Part of a small language model's weights.
Training: a variant of Muon for these matrices, 86M tokens, 5248 steps.
Each number is 500 + 25 x the weight over its row's rms, rounded and kept within 0 to 999. Layers, rows and columns count from 0. Numbers have three digits each. The size before them is the row's rms in percent of the matrix's.

# v: layer 6 attention value, 64x64, rms 0.27, rows 3-16, columns 0-63
# o: layer 6 attention output (transposed), 128x64, rms 0.171, rows 3-15,35-47, columns 0-63
v3 100:516486506540493454503494482543550540509493478499553498531532482485465477463462503510522512499510469513539517458488526513501484494528510481475491489501509483499507454520548545481462481500526499
o3 112:520510492540514458497472501476470518493498509486507514538475473501476484494509482494538502537516561429520463534459498458506502527485550522502504489503494457527494496500511514508464515539509509
o35 103:491518517486509534526477508482458458489512535540474499510500500478525490471501495496419483500472478546465493506529489517496505467455502530515464526464504487504481518494478457492537526492475518
v4 103:533486485457500518501514496504494492542482470509533486491499561460516536514472546484472503475516502525501544527519502501551494465517507502504511474516524530533447477523452507478508526519484484
o4 115:486483506513507476469512470468509492519519483520484497505441540512504539497485521533509538445514499524507550529496469468503455440510532470508509468505523496503488506530494522537478516473470492
o36 114:511500529501465470505503543526487505470478546492497486511512458497499465518525469474493512567512493492497445502477505517501544592498500500491486511483473480480536509478500507514523487502509514
v5 108:491490487435462521499505506530505494525504528484468514534505495510517547499465527491484490516492480503510466459517511482508514500522523559525517456501520484508511494475466477451519444475458502
o5 123:489536455514462578517522514488506502524516509505495485543496498522465528481511538529519497490533466510478488491517505493496493500501536487494482495480547511527508532466512476486513522446443495
o37 093:525476549565530465466495474500499474465496487492505476470492500503509436476508442488485504502508527493471494511467497515517474491492502487459501530482460483510484467531512517515511497540536522
v6 112:487487521465537492531566476503539463502508489473507502476482485467496532485494501520529501485537516524469514472507534508521509488514465525508514536493500473509516536511514465565508460518544499
o6 123:468464507505525494494580514523529482514496499461515472508525495497530508492524499499535523536503495506497491492514523484535547449484513450482527512497504529512519493497484499517550450504511545
o38 100:513522476528462492512449484478469520477486513554498546549479490530478465485501492485473503519503500471491490498489462489452460533518554514521455487453512482492493487508498487488507522482479483
v7 098:544512532495464491469548487475477502476507474500508481495480480458495476510460478501515564550492503517463498524500454476521499501501539520472519514488537517480496524519488456485508469503543500
o7 099:505484508472484502498506539461506521498494532521468490456472515529489509502474457509509433517451458491479528513517502469525527510478505478483518494462542523514501505517485469530525505562507493
o39 090:489542431477498487522517500507530492532501501488550526519499509499459449502536550525514492491534524496496543463464502516477522481527471515515507505534519506482510490450524530502482513495476501
v8 104:524500471481492475509476487493490555514507483502523509514519518479452520468506531471461446491452462503450470510494516502542512511456492492492503469488516490493534536508545514499483516514527538
o8 123:475491552538508463534478463518472488544528480493469508516496495510511516506507517505516536516476479498511463471506521521508453582517477451515505461502501515498507509492503511477470512536491521
o40 103:509527465475479525477521521508536485450455481543484473518482508514518476520532473514492495473543518479503513535540488469495517456472529506481501539521524482502470465522468474501549493501499500
v9 099:532500524505520483523473539465516486481514527495513493480541461568484514484493501544463502515485478511544497480502471490484450503489517483461510503469500531491507485481502510554443494493522480
o9 110:484560501530516522484496515460523533518509477461507529495510482494472469530521477508480456524466550471522473503489487541485510507502519484458475482528468506479523496480497474501473529525552508
o41 101:482460468475450482488523461533446486534511508521467476513492486434505496519498491477541489468519482484492492493481524474512532490507515541549485477547521501531496500527508478479492503517480495
v10 105:524514547475473504504490502461527526511545466511500506527475471479453494499476545535527530476482525487506490521501494502482524506476485514520488495497530540486567477517486531491479502460543529
o10 115:514501485451502459496484483520496484524540488461495527499468542491481472496535507512513491488539478455520451516515521514489509534474497476492539485499536555502506465476470478492494542475482534
o42 116:484503468506502535504517534527502509443467535536526496481561476506543527537489493507479511532487461533491515494509479512511478475484513464493494520505470459490473540515502524492516476519484448
v11 111:494491483455499504556522526483435510532543485513485523454502510500446502547482498467507510500502485482543508480517490503498522498504498491466531528494459492535520529490509504510481506460463472
o11 128:457454461458492474498502499496505511535519485466491492477535532492469506559530505532507503485498483516500497513477494515495456478532487485447528533491485486469502539503503545481446489493488475
o43 101:512505487526506508490457507544503466456517551517554488521504465505551499466490496498488520494465498517473499492477484458514503508484491498547484450504492508489466518514489459516550499499516546
v12 107:517516512489469503487499510508469480521506479519516489477506536502477501525524533500474481518481452519533431528487479461479481463480505528538516481516532481499467492446496445451509496483503505
o12 121:482531513487462542546471468467486461553496465542479505528494528480469535477499480526495497477491461507538530489502509500444476476491510495478497502468509517489510517500465485505501522483495452
o44 091:486510491531518504478510494489513508488517543468527512501495469518547440482497480508542470532490533501431531516487480496518547512543491471462480506527518477517526497509501510493509459483486540
v13 115:492513523497501501493505545508510553489484493469492468509442502472489468482521532504484525506461509497537513508444502456455504517496531503511510513508443452457480473500515487499480479498515538
o13 111:468510501487493496495485495480487530445498504529493484492505444470476492459516438500491502487509510453546523500501513495509557500461502536472500506491477529447519478507517478479474489488460471
o45 097:524507491484474479508494489478521416522529484524502524516496550503510514506497494474501497505555465527480507500516531545525486448496473471503528518517554487535497502483487525512526521488497466
v14 111:508514521484476477507525548465517517555471532497521509498513468526521539547526449509478513450519503546504511497487494516484476480522479523532496497523490514477514481470492461482518462468489476
o14 135:474472518502495527483555473466511501501495494458515553520494570471502534526512547495510507495544507497497494514534518480496487484510473521433482530478488519504484536510497473525509484477487517
o46 091:526472500510499510506478489541555460451516470512448456480507495497493449473522563523520517526500490508490485497496537479540507521490499472518527508496510472526505495498514545519473539496502501
v15 093:465478547495525520512493540501532525529538530496493490528504487515476496508530492449497462567501514515489491538539481483504482538505530550517468526482479514509508482526478530487517479489491529
o15 104:490524519488505489511492464499499494487563517500487513499522551499504482505525477463510505487471474540455506491496495462512500554511520528485477506518533517503503453472505495447474492459559470
o47 103:524475488529480482468511497524480510504465444504482484515485483458508526491471462537483495505524471438523513488515506521471496419512506470499539506482503496518505489513534493515504529543480518
v16 104:482497522515536516496495522502536485462501532542510528510522495474494495533513541474493467533476492443500487502491508505465475537514479482494465484523554469523518503490516484472552543502501455